config = dict(
    hidden_size=256,
    extras=['capped logits'],
    beta2=0.99,
    decay_fraction=0.603,
    max_seq_len=256,
    dataset='wikipedia_en',
)
Each number is 500 + 40 x the weight over its row's rms, rounded and kept within 0 to 999. Layers, rows and columns count from 0. Numbers have three digits each. The size before them is the row's rms in percent of the matrix's.

# layer 2 attention query, 256x256, rms 0.0925, rows 109-208, columns 0-63
107:475549445524482497546479559475468457450469494545453523532526486496495525439521518488511488537515543502584458506502540509530554488495472495570547554516509569495470391484547440556565515506449514
109:511472526498523507494468514510567531484537463435486476539526500506496488494535578518497437501426561530412524453476501455498493493518565563528447482520492509510541498536460505567417406526496516
100:498550517479476553469537479514454506491528518512531488494453463546416534429522542555484547486464504522471508480533498493452577493530497474534582502489453518529524500552527578490503573466549583
110:509514557525468505516517480513406540475473497413524490511577466413472494481491524520512504478511517469374464401563506496460510426523552464472524491526534574524502507482512472532483497432548455
105:440501473502459583510513508550552520468492549545482579493532523613550493516542455477504523537449497497463514464449475519500465515566537533536524552521494474497528480522448515513548448530471433
110:381462528500520517545543535492498501513489468499470516459503429455495520563536558531502528542406496495491550564512502509579346534598521544504439404580515468534548496555562459495465492542546470
111:500514464508531475499482490454520550527477492454422447507488562481627512489556504562540542477565486486476511534459492544505461512526434519512498522507533531517436494527537419460548469510516506
108:483474462494496555467496582536487502529512546580547447477531454512543484488554529547472504476534501498590482509469418515533493488491493498459480462522444502558569492523508477524462520502511462
102:569416499473525559583523555495481461545541453497507534497455498515534563509498572463534530512577486487475486520551582482492448526421445473504465518450540502449550596433461568518525564503447443
105:465492493492496526479477415498507480504474555507486495531485496481497519480464469587538513501512546503524488497509487438482441510526504488470476488531488532577538476497522425548556467402508515
090:471506500449467565501536515523454497565478523468463508521497508531514426508514534458509514461542583561510490539527540466510448455562434468533510545475445482451496456564502539424668488487524499
102:481499473511506563549511542547516478484515504550456504505500500559541481472544481483571502516431529426510551458478505481495525503523489519562553589454514516450519522362420552430503468564479528
106:474451498534580505482478489532534503489569520480542553473473485399484450514419471395467504565449466485544577508556524525487380413573560473534447515435506490469583523471542475559560534442539510
101:558538529507496487511461434512511541469543512547537504467448494492434569449533483498510444481492484472509470556424501446491484552522441559534464571580532498439432574500503409516493484472495501
101:531412481469538541473575481468527583511540477540491464566442507503488527428438602491493478494527511448499506529483510514479485446518501526512495511507555507479496503511494518427510525481462449
104:415470468520444490583521561530507535465524512492456566479490487474476579498480514450525433505534494502524561517499424472505491419590462535465540546425458449481528476451407505473508479548479476
108:499491416524519498455504543553536445486506487467540473521517551483542480470449528527480574457518501556474584511420532486498497476484524433489433538488485404501467574546498540555511556533487461
109:476514473469482555506547503437505491405500507519544515524513511493532495509432497481416497491486486437538484547502435508418435415462444521555515541485559482553528464451511527536434516428480476
101:503476460392468506528438493460543471497480490498523470399506502359542458460558445533547487478529466503461459473525481477520457473569556512524504487447466537417550485498481485517468529561518478
107:454494510498586591493516533455520458540499427492549475427413504537500490520555471489534492559468535504541583431480503544452482473502517546434488454541470481543572507501435512573487500477444582
101:548487540562529560425399515491543468546548452544534518508542447515492540568488528444459492508520481503493486537570579521480530520545462449558417530454529467532450497460490449490545503524465489
096:476474514482521536495449443453442534526620547504605527495449524494514566516513480431566509543462480517522487482485426459546491472505524507512523532477491497532531474483491574509487561509504422
119:446488480473472551465498523493507523513481584474561605507536540450488510503561511487489461424495516531550534502470518479470529596446423517524482425532480391417519566480552430520510471475454470
110:468471548478564505501478525486551500537449455485476496479560464480440555544495519375562415480536436519578573529451536541538477459513522539463443452508514540517523493450466544478525580493503477
098:459504476489502504538511486534496572498524495432477574483523503504473466545450487408442489493497533451466519499482480494477542540490420446468480454488525412544499487468484497464473459508468486
099:550526507576506446528596505508556492545474544504446466550440474505536490517441508550567508543458527522581515501498492514468495490485519564466553445446542502529515469460487505525466569465518507
095:435515466416584427493509491515517587543522476523463521516483486464471465451470484485576494468522479550504482517499483478469471552548523405451553563420518521467555474441471471552443463496576516
096:505492538439480484483516490507498564574509501506491487435523442523544493493552489550500528464488525556501501482477530439479525493424480445515590528448497414519515453558420557551455449538558500
101:561483528585562572484499483529485526478481455489501488504501479530557553569428494534445490539514453530547442551483439417423546494469490497462542466467492517494494504454520497428509495472511444
092:421505543484497519576508532568454517457534504422487528528514582500513389466445470469557462465438488498513492429484411524480423574563519522495560533537528469459536476573536494464451572515440537
092:437456460426482529492537524502412435448455531528565482482536499464510513506466466494531511542432475474513507522498486592481466441505539516530429506515518521487398536536495576456453476555489492
087:519392483440493508490548509447507525488478541500465544423482457447469441448515483505509462452508512454484467468495509507507487522515498465553491448551578494546471440415516499470489504512449468
095:507608489545478412464487519523554519524448550509544480490500464484462440460516481417498465537461494513529515371448467461472493537456434573508464483512455505480505483527490472512579475480518497
099:511477558455436591539475543388508564504488513520550581497478478525512544507496511447488494565479478491460500493500555511469560538462395513511427497556511475476429483503495429489524539487503491
091:453500569480517530523444480578469530519517529551514531487570460511521533558550512490483457517514602504487568446473496384452457545500483539483462486467578524460474547541566473492557479456399544
097:573512522423476538552492559506555551478453466471539523505485460437422477502485600514531551581468472441447484519561431474470452472454558558574437582510564556521505534521506499596538450449489462
101:532534364454460450581571483597529501474531605486478491477501505485497457493461457495561440432489514489495470490533532445457462504501490543518495448460501531515554430501507524515534479511473425
092:488471478428532513568457531433603512471484481517479477524533539594436509514530457471517421461493508523480456526453470463511514575474468462542471433512446443485448528479484539478489543515559497
092:452471481535434532531478494451502501439494551494579487504508473548558471438548495541508481506486487511494434453462474498554555529487512530545544488496496526433570482494454509542467467484552452
105:500471522454460449561514515530442584443533482443469532555461443532554540430413485546432420522445546506491527489515442531553500413530484466469576583512517495512601458509469477490577511470448536
098:387424476493535489518550520523526480454502488515469506471500496521429448493472499524458528549516510510489579479487422484465469471539475526512527499528491488499507464451467505545507564464465464
096:514528486475429480494392573456493493479462502476507518536516464458448520557556547477513491510463468530439499513454489474482542434472528501549495525493480485429438506559494510511537480503553512
094:447540552524478479481453456491469503490470524469475481482487429537539511491529391453545458512557455542415526499477475490479464467507567467536497557493531499498538508532477487589490460481448538
095:510504547461499453526528501540471502545507506469522488426462463511484493441503479496490423547497446443481528453543445509546564518523476549525477507479528546551529533411482414500506548545489469
090:514433464485394505496478434460466547486518530495545492482531477532501504427547448546565524484460528473519558490508446540499449498443482479508487542506579525494557536496571504567506558453481531
097:517582457470495496479457434496475504529471509467445525476521549515497503467466502467487481517464510463523472564529498503476546456520553571459529510544490527575587519498520479449471498481484494
097:543555485503600467534549526575556456520537474480505540493485506568500494465451487508434515541565485525447511489534467530494527457569554522548456554472443444553426516468523495490477537514482496
102:461493562481496461522454551489492488518430493473483516562576453505433416559571552506606517539494577577564440514506517487504529494442552551476497495506464526529474473468463438495497501506512506
102:519502535494484534506482587490509457460540532549563501470498446475530476416530462522572467520465505512559494499496553532434452473475508513520503520496486473430510506488510504473458550569461491
100:502538499430557449486519455443467479455525481459567449493487503516418540521482460436515401490459568557485443580523450485562498507527492516488513531443536470470507515458518550553518528512452573
097:481457558594459481434540478400504474478506469504549499511538523537520512490509432460554525517463544471523462540468543477538524483422492442421475519467454504476537473498532490499530500514545497
099:583538526496541529513511498581515431531515491514473549528524514517478511491467467471453453531522527544433525512497423447539469511493524514531476496470499570488553456478514487545576466556545515
095:457491507537549461545459526447507449459508548502544485453547517473440504560533486545571502520512541522511476546530432494497486487492491470443548514497481569502588531495473523458500510529514570
099:505444445577482513523521507532484512502565386541496462523540482512492531404531515475476525469492503492499445518586452472518458510518474509485522514534440445479510547558513445434453513501467540
089:462511543569509498535409523517496554538480462540519530562479564447583471455528457475465502577555511441467534509450511499577510499503527475507444518532519452523445406552417505489489471452477470
092:497544536507453493480510439450495522544527499477447475496534470470543511576519409498420490534476398477567462542473481484541424438530443446485480440552471550470471495482534446501557532445566583
085:502476529541439476526522473499489527492488499477485459527442511494589535543540501506527433502530462492515521499527480523495560481566411619478432503398498449427416441573485495450438483517461518
096:410490409492512472478521485425430514472514531475534541500472462483491486468498416449500457526497470484476488547457480469529440501583545455504487521479523498499533533573560511492569457491542510
103:543523534430495554545471479557471492479453519478468504481542530607445403453453480527527497476545414541500518454444483570504540524499521440499472535432480453464512493451471557426482460492515527
093:569476507483522501467532525526452493495471470436347554461536496553494498493444461507489502518529477559497533534520502504529545460471452542538469513535559511566589530507476469463617440539486546
103:510470490543497582502513560480536474540489530437513504523498441533599444543520485487469501487518478458500523501486504546476569496477529465549464586503485533480488532502514479510489481537549521
100:492542454522507436486467495467497507544520490521506450494501479462490499515456479505509508453475442467524511458451466504542475432573491531494514570534520488470521453504529491533450477498429549
090:587499528466510589474477516506504436557484510526549466460495483481552469478533474513569458467493496468516591470518553548530494528552557479486445482548483527466545554494468526546534496450438459
087:540486626492443487468512482505490521479476520462441479450491555485477470556511586455480524484523544495512461475504543436581466499470521570528497449460537520464518576570517561535514510503474490
090:537436399502518538510495523485465450555474517446499570552518510498448503474542488462556510548476539514447525517455416542563515514520555409449560537434550524485503515496527518499520462437515560
098:503509475491485454401460443513629590498460497481519504512551485467451499444500477491543431566541570515497479517525474485442488467445522500414549482536497553448557502550482553565444496446557511
104:534453534477515444472488485505483452554470523464501562440499499543500451585484459528432481514512497430544514528499441466531507547451485408558473462458496517587554460560455461509459502583532480
093:513517510492462513500525458507442502507474468529507547546397444478497548482537491487486484552507528493549540499472430458468477468597448456467514579509484460515538517500538497439576504505464448
094:493519489551485510522429445522486462538506446524499450519496411501529566593441484475446388528499394445499519514532527510483505493497439505501534488474508509488529551465511520495527473497580447
091:470470533512430531385442497497543480485453511486545468496472519539451506464473480537510533555477450452486549502550527527483516442555521594494522492560519550514546470507497533484453491448479498
093:522575464493503520493527480505507548514532499506488540584463460481551482497502499513427532491505429546506505506491472453474452454544433608532529430475463496513483510554501525455423477584510517
102:504421490533473462515502516508517517462512457434416454548542518506479494385520574529536488640449500526509499475494566548544437442496508533553493413523489513502548506430524569490431480518460497
094:476556463526532544418446544548440530478525510483559528512488492428439479543536540470477506499528483510507544583490518480489489425520493500501415536531516495634454501500502440550495542473491513
092:537493519566462481537495508510464415510525569550501533534530500456545529448512412559506483505479513538450545483545536516474496469491531478536477515445512525507484510424447575483498548545434498
097:542541488533437533559499471510449432440519540478543417481490508487488513489475547504504467491531553461547545510461448518557488483507556460488520558501455554551416562489601496415550512558445529
094:544471565539505500561513436508504560497466512455458533505495504415452579487545502541465542499420512488495533462476517409477511582489522513456470548588549479518433557479463404490411493451502446
097:480514455523474530447446497516458428513520552430504452516573497498546565515541556447592507483509572510397519431484570489464430551559466516494503510472531549471466442452464496513551499458519495
100:511481460506550532530488515521487455523503397497482485512545476513510578444513422528497501459465489487445523586483430515484467531525504475408610452500567491482572507524414510509535472476503514
093:485535470482498525468475468505477486528489522430581550513499617506553498486497541491509464537550528458439471505507528481519489519496502508501555554536428491526491457516488414501509521566491520
097:538525542503468552523539556489573518515484555562478497490495506463471553566527543468474608469422497499520525464544469465507473533493479538554482455560525529528550438480381559451474523530406504
093:488534523465542493462475464490456536451472523481533520472478483508471473506500483517561508500445564471472488510473551421526457500544536521525474529451519500481484444475543497486500489485547532
097:519518551503474585498487577495536461496472532545443512515446492515497556501477508542455544460557542460497504552529471482448524488468473482507539466447548462492537452525530511500484455510488537
099:518484459500495516499466505541555585548467480503467426492488506464562478515497470512517514541481487463509530497575447537524550539512430573583504442507475521511527478510508486502481444494481469
091:574463484433457494455458489559482490490469437530462461488499506490551482518428532524439502522495490532533457474487427535428540491487481507503562466475536483512507549423523438477498514503489495
099:527508582527510545470419480582483562546509508502478506470542469447456517469534568489529380496493542506577495473423490429424462456465488471491504488484492507544545477531515582457489375418519525
090:504495499558498525536443554558500530542537528539530608521524602500441500449527524486593505505549465471502501538441491481512488477540536540503456502523496502492470425409453538455503458502541476
092:482477487497518489498508531487575454533491477421505439473428476541499521583494509451503516530548469439448487503513491441490483589503455412450472481529506474489470452576474487461493479572512472
091:508492476446564529497514442489510445493436492522453450518419572544431539489480457507533462448511489488515542564592471482505467469445525501560465485550523431517527457542546438524455512499511513
093:528525520443541506483510458478522468498506492475431495520469495480551476443486547530463525439492451518468541532422468475574523494533458478532480436452538437552575489558479506611553456529445494
092:442460510499452436495463496599527472487404557434499461508548449532443485438512448457521518522428487454554493484523484531564418506536550516434486475478558530463502477521479538498486543403519519
106:463486482455492515464479464433540440482457436480535517404481499439477601491574491474476501551451520480408521498486498507565489486498481474500521463525454485464408463474538516490498509462485543
094:512537465514470566449472458542563427518535512473452463470479547455419426552502510585530444483495497566460559465495567512502495585578504499535476527574558483425491425531473508577511469470534598
091:503557559447456479512491524476531466574478531497507471399491473454511529548491463496429487457536548510489458459557543439490449483528488516494468526472508425475482514461497435492502464505551456
097:490510479482549435512541484505495502470457468511404577466488526481419528550466434508515528437523588472547491530424515498539479489466467534503517501466486544515483503441523543459495539503530501
093:549501446505463421479533490463556529454466455529485479476555603492509482542493544526483520482472444498453522484490571505565512516424511479410485459424487502471534458514511444491446529464514550
093:587532534486480490506456474522500452481505483524485543540524488543483530471440515496466602547545553516503554610500539518529494486526519569536460534485487553514570496473447508585535453531451497
097:585512497509452511544508542458538495556521480521476487539522504522600522490499522528443527439415499549506502455461464491487465466597458470476514495548469471526546483494477472508471575432525467
095:457548543437550528449464517512525500514563592423563504479548495435473456410503522488501461493522466594509492502532486526509432502511514542508535462455474533428566492533523484514519572547490545
100:434538480453500542518466562432499503560446500478586533509479450513467506496536480564533590459443505533493476527553409437499521494518506488442499577463476414534552585487541543525511519529543463
095:538507527469484544522514430502541496464558459527503480428509459368534520494511532413541538516475505533442531473524508487487424489484528466536460531510558428535558511489551504469537478501563518